From a checkpoint of a small transformer trained on Wikipedia: 12 layers, 248M tokens.
Each number is 128 + 32 x the weight over its row's rms, rounded and kept within 0 to 255. Layers, rows and columns count from 0. Numbers have three digits each. The size before them is the row's rms in percent of the matrix's.

# layer 2 MLP gate, 704x256, rms 0.128, rows 171-242, columns 192-255
108:151098100117146130111117079148116080143140116127168142186149061158151080167189092144168102172103113123118109160111061065139109082105135141161185095134123133139162137115157171176137154098184136
102:114134191154170138076109100104144119100096044115094139148099081100086201139163167105145085111171128135157086156168116165130151073117156113144207160114089113120101117083136170170087137173100077
101:145118138140133104160097124180129112142127136066134133139193109089140157208135147126151131041111103134115113127121120121141086129123146135144097124109093141195164127151134155109087139122122104
095:138140143131137192137113132188166171092192152122167179143136035139137066120136108150118109098127145138177149085128093107170100119153113143111099147168152134092113103156091101139128107136143105
096:175067143091208147124153208109140167092154101105134101105143128158135104179201123120080151087139107162178127156135159063130140116096190121123166065074148122126155106136133157165163156103171079
097:046091148192140082122081164124156102139134112103154167133138104130078141106123096138097118218101124200168117149104127161202117146149129077175154125098192118151100123159120117144145129103156144
098:105208090114122159119126132131128109123131145134154120144080142077131099130153055123184154192102150127139123156113145179145114092099119100122131107113172136133153162171128141122124142170144125
098:168139181192086098136117127113130137106135118131091103158164120143142124098114090088122131094122127184170146089133137128190129102181106167138141101109124140198112202154105168142103092097100098
105:092096090065094129204141105134097095106147150165103126137134148152189157139157079092106113151186150134163164075139141155112156157153150080146117121121106105136115078117122117128113070101116110
093:081099148142208153106083131112112114123118142078138123106092071104133095138132109132094142199109174133136131147125140131113189105161136063101156111133124138136169129150144130164105140162046121
100:128082131127135091095140092146140109134137144170108135132133141110106182129128098123133201138122144118128154141086136099121134116128151104147136124114114183116170097122109096123122089141137138
090:084059155046175153122152122113132057107114075107158188113069103123132071161117151111105082085152096109171160163171102051151117086122169120105111115165097105089129134084168123111137096152140132
095:100143132128124088101147140063129103107114144135149155051146138141142165188159167179101118047168143112101114083220085138131109135109064132141141117123180121156173141126181140145106138156088196
100:179186120165142122125152082110147111207181126142128128152134138093106067170078168146154157140126135157146119144107130120111132105089115172093149175135140118050158138161095124140152096121155129
107:131172085105058114122122177133127123124098171128076134113151107072167099093106111219154186114136091162169161160136129116081114111163108151145133097111161106138204115110162111107127140083180148
107:151077111082147107113071153121119138130091164153076150082169146141194098144145067107139094152098158125143156058135097131114148100116092089135116105116098048142112134175096155144143030062103117
104:079140123113088158173146116149062124167132094085158149114149108138070144158135146122116089189094169155169076133144146091159127100169172065186193110178149155118112146081129148107154129131125121
104:198158129183187100087143109121135198110133088110102174085150189167039142101079113167027144149178101113119146096192085115159153066141120108140116090139084141197121156140215134163161130157074133
087:098163183096109132241091142115103120117201124116106125153105123111145068101095196143093133070135056202140115092168133113123159052145037141093093117109161118151151128123115103111155068099145128
092:132063159137138123122170115056164143114138142138107104171138090107110130147160112163082151158150122156127051085128113183125144161153153174169086178145180092129112123095160111096103143101125122
099:131102139167162098122126072103176067150078209145100174115148099168119087173085139159142149119145068146076113117123121109112113094155107212163175125170110087160108161128205161092137090123125141
100:075187144139129149099131118126160110129135120147146087141128132140072214141100109083130113116164153174162151129181164200206173063087139075135099109081140171192154099117064140119089158150151116
096:154122156111163078132088069097083154139125138142151126158121122138096167121140068119141153117118136089074096189099126128116128108135086086131130184126075111097134138147188109125188146158145121
091:115139119083162128090120165097093130098139089173142152110152136093113127071125126167158128083153053143158161132148182152181144128109128128108126151153091134178155216101125137099114091137148099
090:129124137109068105113144118158169111120120107189142156132134178148110197114146151152136133092130105132092131137148097161157136155126092048090093148094116081089113159166221110148105106091145143
089:180128061116111096123101161142153106145069098117110164164129177121067132157108113084153169096137137112179116130157106193149169173087173140087132098083104128173085099159217136128189092129047104
094:102121107136144178129158130184093127086081108109119085201148090109064156123112171146134143125088191111128105124161125138149136119181124085121132145132117148108154093108164105122114110142141166
094:211100123158180111129124166119102115112156139120185091105169079110167094080162139133124173140099228091140164128109094127140100121077094111123144111184083132100127111190133099130103099047142058
116:186101123125085178123121146159144094119094164117136110130124081086161136136129138124116118104108255121109136141171066170124155133134083080157168138128203118101128134149131108136113113104161169
095:171150150140157141141090117138096094173104167113122114121121122157186119118022086073167127099142084103124113148116145150066125117136103102141111143159099097148159110124090156124168127213146123
105:142130147147137139189107084091174043070090159094077091129103145092146141145115133198129144132127146175183122107089113118161141126134108084127128128147107115107123138153076149132137097141140108
098:122112160115144104120181127192169114069110060172076166175145131154090121147085101077176124098166177145139080110167118122111058073117129102146120154103106109130087151123159151151158128126050131
103:149098098099124121105146141125175118080090099178110043128092145082123185176095127127123195085096065151125155143109127156125133084135113091121108140163084175152155128143136151128114096163102130
091:148106163168096122192183153133126112216150067154125108173171090081142187099089102097167115077157152123149095121117124162093103083121097156154127061177139152125188160155132161121154129140137164
098:110083147133169156125146174132061100131197164069139097144157189102101170113115112157117133141198094102164111117168130075112125131118135154121212102105108137114168095107091080143127088079170113
102:165105135123131134120102114076128140150161087113169130063095123147103096128158137186096111187103171160193094130187131134092148106086136150145147113086093101160194082131132110085186125132171142
092:088110041086169105141160193144129083137101124180107143195185139120147137124086161094130128181092099107153147171113176152138074169134094128190093084134156101134170147140109095142163112080132120
096:092143089236096159182094112129149061130155143129098071132148143060121092059131164164117123144063120114127179151131193152178091149133105124105120129080126168165149162121109175129100117144132143
093:146110092149168192133125165125126132134128198147103119114129170138159106099096076115094177131127128169159142091124146169079119142158125095092142114131099148168101080151154170136118146167088108
093:149128135095133116138121101082130130137101139135052112115137104117182111159106102147158145160115100092147126147112119121147068132089112152155138088142117117174120119104156147096108136068197107
103:061115170148119153148094081114082088153102137106128146120110110150122160035082119106082104096111131116178186140162106132120180203032175100165167130141136160155181140120152108130139155152096103
100:043184130184121099138136193131164153107086118156113166093113200127120118112087119145097125128101121103162145151093125087150116131135104146132087098081113084159096185150106097168129135111115110
103:078129101149111089111048126123136138127089162152152176137103127122198125109091072115130123138156124128151111150106107071145076033155140132158164107133090093166147183137126145110128187125166097
104:116114103135114184139146149183126065113086139155088080121115116146111104123085134146165106122067112140111139115076091144159134107132111118145075203138195141133180191113143139102174113188134113
102:129159086116157113109114091124151126124078150113070148114138152135145165104162109146208116117115118161101107185138141156173128055105151144099172132146109136096112107084141118174056113154137106
094:155116078095157173103084121122137070144205137102190092149157162187160144105123094118128107149129173121099114125068113144147069154143121161212160149152115146131086187091108179141098042144128151
091:178120162177131119125099037095073077126101099113112099034155141106141125137117145077141114099124168140085133109123085127152130108186112092113137104144173096089104060149169149139120098120109128
108:126159104144189096090215161162166161144122162107175172094116129089138130172161060094102146089081140114134118128141142179173110099148133099137157072111177115133120140091126110090134118081130171
108:121127136167120121091139148135132089132065106143107191106146167128129140055106100098052159153126084177184124149144154085141085192153144077119149143112144161121157135126135171174115097173177135
096:068098178095170161121139114110148160147108078140163151076162079100173153071158143078146123159191107154152120122148064159131128116123102056085148141114118131114144123108132121204133123113124129
094:182141138073119145096099110159163176147130098075144126137113093093155118183150132143052114100097109122128164163115092109094149120102095142114197169098112157106106097090105109103123118109169084
102:143129125121095155100184177165118140146124135121121122171094174158196157103098104147093155194152075095166124144158089083104192179149172111138212128103126148149059116130131105141138131113079161
102:153111079139112089144175167138107177106144155095113101122095185138156137095111073115123149106118160143175119092123176089174168127126154157154124098078143119119106137149028103138194093122122160
093:141162123093149108171142190145084099183126135100068174166097097136151126131135120100127123126145094152135100097111070100138063105116158048095144117189182184064142065097085147146120138126194149
101:088147146139169109117133163145124084101130159113124144120130161143138153070107113108169111130097120128121123122098082098125138167166168087138107106143099079144082153119127098124069166124107120
114:107118118121134109113147159146203136171136103105110168081101141141136129132141093162174162122167154142114103158120146156188140125161079164083162075216155113152132113113098136148202125115177191
103:024132113142128086164206065124116096175121158098152110056099143095104162129090089080161109134130144168142092131095168107126123147181198195119161104111111143170126148136131163130104103118141127
091:114148156173094142185162116126175149213106117108098151113084095161085129113124124100116111154100105154178150111092124085082109151119163108078134162092160178129154090153153097059086151120150144
097:114112138055087089130135107111178188078167059131158158141179156138185116197162167085131090177127096130140109121193051122146172083086151094100182151135139156117064123119175120180080117136149103
103:139144143128126094135130083117155130158086086083122095090204151139107090117096136111072096131098100138121143145165120172212134105099180072121152146141114107118061107129163155188148154105091149
098:084150139107130147096032109099087098156175117119158111159158095104124125004095126147117192104104061081066087123199097043150122072120120073087097129131126151171119108168128146139148142116177136
087:130069134173129126175152140118098146126126160181110129132078101159108118137109130137146138122111180150159135124163128068136166116080132160152130196117108120095121110106120119119110138129112165
100:152077138120151145079164086122081123100130170118086171132146108179111079142120119117142159122125131122078126232175177092149150163069146132111132096101165096099157097161107170170118096150155085
103:086130184138141045127098086105116170160145154145116143148175098165118090146157103122198182157197099085088060129165115121109153110151124101177143169138081131119148154114116165108112165133140028
104:142127128125131112108137151151155149147167111192140109054123125154154125103083127028184148083092203187141098141103116113135110094124114164150117064144139122112115160146126169188190105139141141
107:091134102167169063097083117088158127172155096113100218110113122159144155121084127071093141106155148151120202101114136141146154093117179120093174172116118089132105186152110143058069142104130086
101:140093068110091159133142076124123179168187148132072117117116174098134123148193105095152109050181129089069141136144143100154128157146131184090090161098115138128132153084109112133106070094195113
100:068127188154203151138132165133158084127127116148135094161162123111117182117127162152133117158154181103119124093134145123144130137148116098100094149136137124053066129140154080075137143203160113
091:090162136138079112133105153119101065121100128143151107196132174163133094137139083137145175192107119129113121221099111090127110127119146181110112161153148087117074130166148128124142127119124089
103:110057059133111138156094150118154117035086070147118122102112108232165157107130145121063117105100129126151205084158121106139077151117060118120184109082155180100116141060175176088104131115147120
100:096178151117109168152100136143129127134131160165117069121154090098155120150111092080200104101127131066095141077138076219164147134145116152130111145127156166193088155183128038166194180122146155
098:074112155140215153118080065084105125177071159118128111144113151195103130210117164114137138117120110138088131089134116141132093118185122138147107115128051126189143192136105119119159102092075145
# layer 2 MLP up, 704x256, rms 0.126, rows 171-241, columns 192-255
107:098145109150072144172149164068135149107115156146105166097108175118121138107124122067089178099147164122098138087172143162067137169147132131088088160118124111162129157153111109126140128131086180
104:108091168101145121098176106103161080113092096118115134139128126164079158089127182109124123117133143134098073130152112171077110087111129112141153116100039113147097124109158149156080063161132129
098:082094148184117123139066099173150119121135130114138118124150084086180158175106134085175125053130092156129080146122173131164100150110132071162128104103101164186172160147119179129113155119105126
093:146135135139114151141122158201166136073142123135105163171201096138156052044120109135156126137163093082096097098127131100106121095088136097169084148147133152106157199191168106133170160092116149
101:124090153158147122179108079101091182095137086170139147132119149172121125118080118080133085177087158165144140137162080191146133215110213153107137143149131165090213148170156142138164082124136088
105:133114138181148130152124206174113137138210134090130117123074100113135082169142154124107099155151121115125179140172157177155154096182137161130106081008147086090142128107141089100124056120103112
103:161147118134095118154162134107166146092136120150052128131195136168121172117141092117132143080155173120119139159143109166114135202148146103166176204129174180131097122164133172114164146125108172
100:119129163132152208154171125124089116067149139111102161112075095148175128181199121110101081144115161126099116125092101166086141113111092146098151193058172124063140060126175115134145088121190132
106:137175162146142144149106187113120142159102141100166122116122167116119150149102149148152188119126087116134169109098113089080120106168162151151153187104181129125135111086149130129162164112102108
089:171130121084111083115149117128136144166135145163140133160179092141144148148139128148187108049136111150115121107144112068177092104130179169164111140112202139140144107110085100111136133109211181
106:108144095111063144123075143140168195083154127126170126136126098163122140117151140114094134165138131111157096103131060087117096091129090090075099135096210182183102130231169153157048134093094079
094:115142125173087112171115120105116142098125156136061074077146111136138148108128105127141175140121122137090173083139195188165139179162122138107084120078149079180171075151104105198108140136134151
098:153139147124129140143120086174089168145137152139096126193101106130121074139084096104115189198081162128143133172035151129120131136139205141129129175163163115104134131130065086130189133096182082
102:125137083150153127121123157145135122072142090157126122108143090095128182115199106113117081144123150075082128117163136144099124142192187091114133102108109148178089163104147164114198154165096140
099:154170109117153157074189194133090111188112169127143127115118111063168123128141165177151129121080109127143153145086163094147123152138124141110159116111176105204145128103176148139154150149112132
113:194097125118171116098119101132162146128129135101126126124167154155159125132206106117110043117092116138163118137167073150116133077129118130131137116101153113093088060174079148111153114075116156
102:144106143162153095125126113147184124141148109180129125075094158155176094135103107104143143084156094144193135148152113181113125145116133192143101117076140136125103113155143123176132179165130154
101:128110086095093177188133098082186081113124132132092142168193110117151100119156197071170105163135163096162126160129137158102158170148158141209080205192149127116129125124061115112096097132197158
086:124146093121166123144140210170123148147069142097175095116132110158140177095163169144163155132149142137119113166121069155125087168138108146120104108090127099111079116126153151117081191131124084
093:118137130134110106107094149228073107152097109121154108158155128170171158117174116140118080122145129142100150190104146080180120106067102113146131088119097153164111116183083121129167153070070120
107:134114170164152124139121039118169118127112093107132183136154177120137175135088117086136146134111071126107074125169182042059115151148181091121142167143165165137113114156116159102197135103202112
103:142134155173076106112083105112117169115150122021104148140118114136163067160145173150138160136086132099121128113073089182158098161159120167121142132100102106088106142120139129163156107083130096
097:080130122163165151135118155131122000117086163115111128173112117120129098132165118131122114129176138086088143111155121111104175152113109166116093148168124156148114095113148142123150169118096158
101:117110120177121141191123112154132128110079199188106177144173185099173084156155173099139168129079181149114153122185078106120143158108168108155143090113084155093169138120149093161153155088170111
092:132158109132171121125114104105120147154132109098135076091143093127167091175149113097138088134097126132151165184124184112106125125120140157164171132131122128141112132140083141127197130157119115
089:165142145121145127095138117111078126127081137106148120115143145118122141112124178087105083052131123104124100155137115166170147101032107105087163115140204194105101113152140088061135146135168113
094:147105133120119057120091097117156128123136167148186134083091129121143095133145133109141127130141079147094156150131099115091169123054146159135146103134128098101122120144078175124121116095116108
092:100147109056061136152187123157171160088125126132065161146078144127086106163095123101123155164147113170143061102165165129156148115160191178102151107110174130149134111123128176103088118169146224
106:130124155082189052063158086115118212194200154103126168159085128149085119122169102128171079147139076138112080067152134133104119152111137181130118117190050156170153094188205106113117158131107104
102:122180158182077122152111104137150108136072193086181093098138176131144091155157136174165179096107075123055150153161141135084114136142136174193166106111138110123120174138092137170108169076139150
104:098142114192147132132144104085155054100112183107136107114093169125158164174120158155168216174084141142128131159159109159185152082138093124091128136156050091127109132085093115090143166129098129
092:171145143093197078200154152052142162096137114134133100179159090154150112140113089190121127135157134100177136190060119141134173156069099116152158155098110170122117152110120119137017140163117109
104:128151128169140099167099094180113150123147137126151172137098130146136088094164126171110067198162185094102184132173123133135153157068113202141153154100138128126119111123135133111127179111126072
091:111148115104161148061108139110153121048086182144112164128126132159086090094121173166096169179116130119117156136131113148145158172109178113119155180072119094135091093131144080172105158178160097
097:195118135098199119117156102079122167102178108078142144189162122156119167072100121069119077166171148111142114166114173116133093132157172103130155133094112079133153149072160152108118108142135133
093:116175095127113099066075125083117106137168147123223150117052142070145129114115130116232111050142138151047102078090136109098107104143137121200162124106094114125198092135082113115089165176157124
090:131130081064121089157169195126064098144124138156091166122117136102133152118093198158126103164114178134147183126151150076133135204152197107120123102145131073052133185105088173117085105163076148
093:126086110099107096101116121131221138176159130120137141148097154141084173126100128190166057132080140123136143130061147128057136117109117098143137123137204156079094121116137148099119047126112187
092:162203075154133205122126150175163146148151126144098109138139121055159143104081051132140153140115155177163162054091154087120079106140131118125136107096147176161131150180137092161118193155100109
092:152076145123023128070165154160132164082139119116181074079083133109145097171171170138125147099143098144110073165142062132088145123121111200095129152104131145142150130169127156109154197151153207
101:156162121094129119147143135108171139137121138147128087130130106124139088169168138186105173133139172132042098184081096069211143129214137106144174124129076117115084099111051166171159117096143130
098:120175095136070131142137092120112094086121109147157125128170067121119118144107049105129145122141128146159107139154123035135119122102110145139102150093138109159045170177071127106090119104106146
107:163163131157136156112113091115156145090155177109122147111027123103112135116163184152144137119062095114133137094113135123132133116151084179164199138095210111097130089058152109159119185127164142
099:099150137078130093027117146157073125107131177130121124123103108135132154156113139113055054092124138161151087142130114151116115098088094126132076147141177084163190150110112113108124118115117099
103:086086127161168100092185111133161103141090146144208098133144120119156108111086133095115094126119204112180107109117150138174152140114105091154146142108105078163113122184117167086198092066120166
094:130117102141191144089138129117132164137158173108111131087110115107077161163147039077087148113132089118157108137197133128170126153103147179063134143140140128179143166091117129093152155190163104
095:139184090119114107170190114108139131129106136156108139160162052144137171156166088151144122124188163143119096162116121158089122114111107154129121157163082123143148177093140117127150185108168108
106:130133119089173159139126128164130201160186092076156153048131080088135155185119123133125106156166132064084117074143146114135092099127151137144118094142129131163121135085163119127130101101195110
106:137090091125116132102132192192128108144047100126069155131098119104094122113091110147111138138170108107157072143109140132100121153096148067093090107079142125125198050167112084089150075122113128
097:135197111134127133146122149137103099121154179115141122148077108097060137169103144099128173107075145079098132167107167093157158144118137172169136070119185119188107144119139130100144126133142123
093:143122088115110078129088134154133115099048123149158121064130066110134112143127170113093136106100085126064092136146118175102118102157180111180166110163154187078105139134089109079088140144102158
106:092110130165114175096162110127107110102081121112129141156174180124168191104099123146118099190156082132115191179173088132121128174139148129086144134123189066148055155174139141135136135063093141
103:121123200106156168137107128126131102108133092138188144117187070134108142136128177132123086170135070097137141188117139167154126121100091149112122101115097140094122105109195141127058153106194096
095:149145165141141153098158133158113177083150070059102135123126191123100111090096145095101137161136166132169176158123131069172135100044137143064126097143128146135162099140089084076143114087142136
104:122100103074114138099124141164121129104144057167073160175136056109118132098103166088102140170120156118101077152107127079143119103156176202141162129155142107143132192133129122107114155116156144
099:133142124128120124165107077143125089090124125084135112180175105096111115134156105131098124160156091139103121136127098146141123087077130138131077108085121101217089118156133130102139129117083112
096:061116102186087111103189128089092137120145120086143149100131137139137138129086120129133163123136104183109112154099165057106131135196152140141134118133167108137119176101114101173106144145115138
090:111147173124120094161137118124182147173127093168103140122057100160090171151137114095116167113123115137208148113107146110105109115143128140193111123065103138133142119114155120102086129072136134
089:152119117140111111161108077135132122132142128087173175130099114104111136134143148131172099186081135094127057156141166066150034107140093165104111161115186142097134173145120116108173136152167099
105:091137153080073113092124072121177167142064091103140113111134128165101096101072116131115091107094097127125134133121148141188099083106158095123139104120116072095113120127162131161148143100124111
100:068155164182143137179162168184151164133136167173106155118114105156140135140089158166151127134152155150079127131087106106100107084111105185159066135146125147083142151096082156134096122165132129
084:116185137141091112105100152105096095188186087078157122124188122126119099093153112158124161118138082116174085114123084208124120175209134136142098085112170115164101143138144143105166106131121126
099:138077131098116169176081137185109166132074133137089186148122137151089125133194104071155146129154137104101166110076149100178093042083138116064171160091103076175117148102116148143137158131104111
101:164182138128116141131098097158137142156159131110132133119154048112090141129133130169148137133160142169135086110171120150155170128153158078198096198100073148089156111117082123133157106134125109
105:130156158136166145140148102096107126130129116175125119173117101119196079138174089138101160159138110112041185088151162122120130189127197146095100169124103128131175080086184066081081078131120099
102:170153151191113163079124138148173164121069127140153085157140151060112146085101145129089131142172135143152128089182145153141131139090139155096093120164074126078124097129066146105171112130079137
095:172149131194123080133060193139113148151097083123135151158137127135167113158136108100147103085096156072133112080158092146141144118212133131128151132147109082096078102166058121138095090177182145
104:130134155131132082045139082104151138090160128111155085159164128139130052099075127080132093166159115119091169157113162154077124074150091168118121122098172123162140141150080144124081081107119094
089:047098070172094114136132158136137131085138094099149071119161151091128121221132096080134102110161124135216149096179138168149151114166168119117072146109080197108129104138092146157093118118074188
094:152130110125209038142147134148112148156138164122127122098156171121095105118177081118137106068118102135114138142156146142129128083124141119152139155163148141119079149174099158120121149109111095
100:082121127157149174166103135089145140125139153131130094080149121120109108175150132134171151116160110085110154091114106180143128201148190112161119092131104117142140184132077117094128153130186144
# layer 2 MLP down (transposed), 704x256, rms 0.109, rows 171-241, columns 192-255
095:139167173140130210093166112128171138112062106054054209150089156197073079133048120066147105090097078139102115160175112138112154154179043110132113108127124142181119119132138110086107139148093148
102:121098104158098120175159123113105096112147187147095101092178140182145130127122121166105106141144122148089149162063130184120107123138136145105072160066172107136143112099097117131149082183100137
098:136118157158192141145109108159160112121137130093188020132143159098149141166157145131149163090117147149146093160124118138137051178078142136134102105055163176144171136137123152127158136109138107
090:187122116128160130148181148169122202164157154122155000114178095127154123133128176179181111127169082113132165098000105099116085129167116091126171134155102133072132138128083078122129136153153146
107:098153115124079139152152060187121102157153078134148116096099115083116161142093206127181097151089095150097104095134112108121128167149152137140178135199128153123101114142100100090162109118164144
106:089164113120172137176116169194143187114183124075098083102109101122083082135159091104099129158137136118123121152170106114152178106131084158172070132047187119105175164153179085088154095135116139
104:135107142068105136167188127138074119083149117145037214136136107116125103127179138161148152156144139173127097194123094049095122206146186111121182142117136202112090132115134187105154146089147147
099:117069188168121119150182169139122142131130191140161162121107089176120144152127132071053170125094191186109160091145116181079137120108202136104113158152156127127156141137145193201088134109175133
111:201094161189079130124145141058153120124113143090120127111101071149102076102126138055157126075092114123044077185063147136150089095118095123100138128155087145149165114111103136161161153127107120
088:132145132118065101128154142140186144138143111132122195171109152131138143170115112072149052132055144173122104118139068151090116174122153129118092076109116186079099100170112165129127174141156103
109:123186128119135117192105104077151133099167125130172116181147141191142131167145164150099105129126181122137175097133113113129090086147100087069113106092179148129034147153148153119108103127119142
096:142137072133073057196083153059116152154121122133074144177184164125126174083114122156158160155134144191104117140123085198121113148148155140086151099088149155165097073149101122190156167127106121
091:126136104097077131113133125117100101089106125140085252172076120122064042100074086092132161141088140133111137088046158121079182101152122174136113118147110169151100111176105086169149151102107069
098:105101122120052135115118148140137117054087130098156255117138095114149130133146089072114103165125095127111110076171103124130120106125129123164140101157144152157061079110134131100105130127121145
102:157141042158138113143154220123108095170114147172114037111107120125162134091116126112177145146088098168164129122101099082185166125129076140117188103169142150108197110117113126159128177114134166
103:159052119155178144081146158110113118092111128153113010109182122101140153062213154177140121094125124152179160106105112108134124126106184094205122158088174128123115079129148094118130093122107171
099:104130120113077124154151102057118155135175087132135255091111166086112074125124161089118137120135178097114104184125112106127191078150113119183140115156160180141091175175134140115164163113123156
097:154151111121104113111178140079127129068099126101089249127087064140100114136168066091053131120107173127161146135090115174103130105086172149150055185094144143168172123087077158112096121135124173
081:115160124113121144128107147115109107150140127172152255149119136086178098126145121074142147126153141151115147122101128144156152146198124131125153051127173144112086162167102122112131098139125086
094:127199084117068118160159126160131133134142142108137223154205145100144105190122114100075146119098064144114172153158177160138075110120087117130120144121126143084121146124132103091052161113072141
110:141182157094152128106169097140149173131137134174117189165093150164108098099140063136078143163134158103083119113106120142157135155126108129129142200116165138122149139130092114116128151086118061
104:165082145172134147131152133100074103128126187090135180078124089123111043145129108093184154125127124100145133127057090104088074174135088175165131058128119129080094124104162143115176121132115143
095:113214184142155135148093138153108139130072155144142255146182137104139092096077102153156130105141196111089115167136079144077142060125097131132153165098108090151162158139145084105149165116101133
106:107132111216150111175075125136100058169168116052120112104135181174188130171133122062102149164148149107138089123117103129067143095146085132122082134120157139064048086139117066127153142168135147
094:103139079130127131126121184107103120134141109128117244130132145098154121172014109089129086162136181102118146176144151146125141067142102202109135109120150148171168148104104166131154158138122133
096:112123104177174083145069125122125131131145171103114141136135150141145161143134115157156160101127146122126107131118122129113166194131174119108119138120153159148171127164200137098103112111142097
095:146133154134128130145119067031137137093174106111160255046106099145123135137119072055121156133148118137152130156175164120136149139083110143144116059148105104100102163131110137127142146137120121
097:063129095087108134174167082068142168128140104095060206142148162136098127181117109135087055159174062172145164127147146142113143084105135143088116129119115122160119129085130149086094151139091165
097:064117128065093141127099165126135129080120114103081189169118129118133071129179100202113122125148143131079096118130109093153121148105070165144135087159098137120134143080132117121088115159096115
104:149145106112134101162133090151133099105134143149169135107154158118063074119223176122192223125110108140111130144149164120103085133135165180163114120120130162124158138116141107145127172127047094
108:092181148123131121153148092135119134140109135093135103135188129155159119153123127176139135143115135135124117121141140138191095075164109116092186159111118146131134189064122160097105212167118140
094:141162106119107151113106151188123165087161110128089255133147136141127141123132091196095124097087063165100150125123160176150170103112052154124087153132111164140154161095128121150079107174134100
101:107172140118118115151087127073110140172192150084132255100125110148078071103132086100131056177155192171105100114151172116102126097161113169114140113139186165174078150136121164157160150087178172
087:095122070151163152099078132142114100040134135084151238103108129170121103093106147115159127107160040155117130117184131103141151129125146171136088110076146117133124107094119131091146137101140063
096:113084099117156197172152097089130150118152094080137196105119164114104134124136169085089062156097161157137121119183138118099118114121084193160163114122146083106187127169093083077166095145076096
097:114142152134150143132071056127175130070105102159172121147119156089163148123100129160103142151142104099063121051128109182202116131105062125150156112129151124110111094130128106144035135124083092
090:118052128076124090121173183227109075149041070071072085079140155099109189127121052096089143159127152144166125113107155101206118116100174036125090157116123104113177166110092160101105144140109131
097:142134168121103133123137119165160116146172109170118101134133113094153097150049102136083177161120104148174097057192099093110183122159128115111106090141152144116106074162151179122180104066184091
095:158189101143155185104089175171140135117122164119157027145101128063180072127128137165120165104132127114071097125082168140115050161119163084135155173111096127135155086169124103079121138144100128
098:075081177119081105120118112155150108079108102153161088057178138082140091128255164149129112080149107176137107128133122226110093129122141140103147163096165160127107145133116103234106121156091175
098:185097093143110093177179131142117117102106087155146176130114148090086129182080127127099130146160087172141116079075150166171154111159075149070116056139138083112110132152155167097119161106123117
103:091133151145138109142114088130127119131104065139092141188050159132135136103059185160084093155124182116139120125158098116158072156130156141106158102149093144131093078116103135188165112088120065
111:140056145107135155188206114159100115089102131125092071082106148075094082104121129099142113126104120148144134050144067183053175216134072121132109120146130149129129102104091105139089086160087145
107:110125144144155126066143115136091049187147168139086129096111064119101148157072170155128099124096097099166127150077116124189192108106098122135108194179166121132165174122161157152134072140090127
103:165114191123162114122154120094092115130142123156085169135136115150142154131129068118112138145134163131160122120111068090155135063183122129201103100149127152112127125061141115153105024157114132
101:102124102142147174090110131106140155143131191120105140076147171097071155157141078091105136141094090106093111161195144160129097186075094141087112127116141117152123177082106135091154127166181141
095:128135107140093133097177134156203149102121145103104197114084132145149170104109127095136111083179146152102068154191137098160142128135112133199096127169095111119122101141132152097134194142174154
106:142124142116138120078122140162117148111199175178157000108165153121146145145199152111130098092113130140157067147185119097152036148095129130122107123107137135087199118123161108044128115176107145
106:140145187150124137130183160151107093123132180121056067142149169139104158070102151142116102077122064178153072096100098063167091232130079140086123118070143171124155122142120098106121098184190136
101:167128089129140099147082193132126118165161180128145229152114125142091117195092098146135152151081108135085138133161192145141112100116086129124144090125133144071107153162118110066142126189162104
090:137084141141126136169095188080100077194126161147095061071181125158119139116140151120170103143150116059104109144167104092133077103108182127171176060158098123133216079152078159118139133165108100
111:146149139140115135074133122148165144134084164159093045186158124162224182126079122175129152174117103108124136155136124058136188143113144102127155138099178100093065052112147110119163108153181113
095:080160098152128125148164112096106115088175155135157255172132099115104120153137175100101131146131061131079162140151141153107120110162150115113150097092137171147072149110161104132072174087179119
102:134110063099099131114156172141138115146196110149096102126146109164160146114146148103157149122125115183129119108130104130099058124140132178131074069151143150125153094061099086073104124144116118
108:129095124085141144169120121119255078060069156097119070157119105155102062105102191184097085160097087123188107053149093119111177110135094111130168055176164155163121139150109134113137107192089145
096:123081138122122156124120122110128091190121142176091255121123151129132093141075076139121142128155140136133123111120144118158124156130145151105166141184156169139142109175067119119114135155102125
098:098123133114135124155154141109087149143161116100105054075080137133120139130176105156116075162133145128104095087179145147124148071119169102137189089148159122112126110122171158130153114085100141
101:130118176166121113149143088112152120159108138177098051115107109131108187126231128118159104127101103142144115131065155105097035148151196122206108149060085140155162121162094138079097134173128143
099:143109125078121121139091122107159135185143089158154176172131106111117070148046140126125131143148133160121066131166122142161137129114063129108152136104132156120134155139143151124162113133138125
097:089101124125125098142137116140094094136176137125123035103132100161140096112103133157138169100156160135172192111019100141156071199119158120108194145124132093101178096152110143187101153131092102
099:090110205135147177047101125153154136135162070125135166125115126141143071120000156144119147061104092076157135100146119116132140109187078111085109087174153184187175171122126130143131142110154135
091:069153124102107109162090076131092119106142060128114178179197161074095109105064115149157175143118091096106109148167121193125163108151086119118111061106168146175103182114139159115148141133150123
106:106133130084081196138105175204089097153137136165150158094139140164148047124116168146131101148190163077210101140135130125128182144129156122141163183118100121112124137126162101147125152133147156
101:095146181149171127113121147117149196150116149154086163115086091171150156204192070141126155140183159098104112140195188132188119116176176115191166143153078149137207148152090141175144184152148072
112:089161112151109137119112104098193111097110082101146147134114123091113129141107103152068120143156093177126125156160214122135123139153103116142109173166131205081119135162125168123116122114145150
099:116120129154063095087099080153073104112127078141126228148160110157158079155205105120187154121119098126136125145164105069152163122127120145193058139069159116125122128144100061116099145133144166
106:105131161158104145169155166046133150130141142172095066203084169104114142140083164134154152119167166116070079138096125154163150063159119137085134083143136109174185149145132086144153104138153157
101:094085165158124112099148134114112127105161127110119157148124182106094078134089099091106103106125134105083130193154171138071156101108154143130120114118171168135131117126113079114130102173129097
086:164139097084148164088185056135074152207106135123134203106133127127118153090074187118159086084108133126119167127118146180140152141145103070100159137135133155128099109125127148105160093167111071
102:139091113114102136095077145121119113079068138151195122199136124184120137188100121130047080168138140113081154156099161143161102133141103093140160127150133093164128154091184172079128158102137090
095:132174098180169150150141130119103136113132149138122000070144109194172139113058155106133160103107160123159142124144123167094177126153172135167127112085128154153133184136123089129170196117165159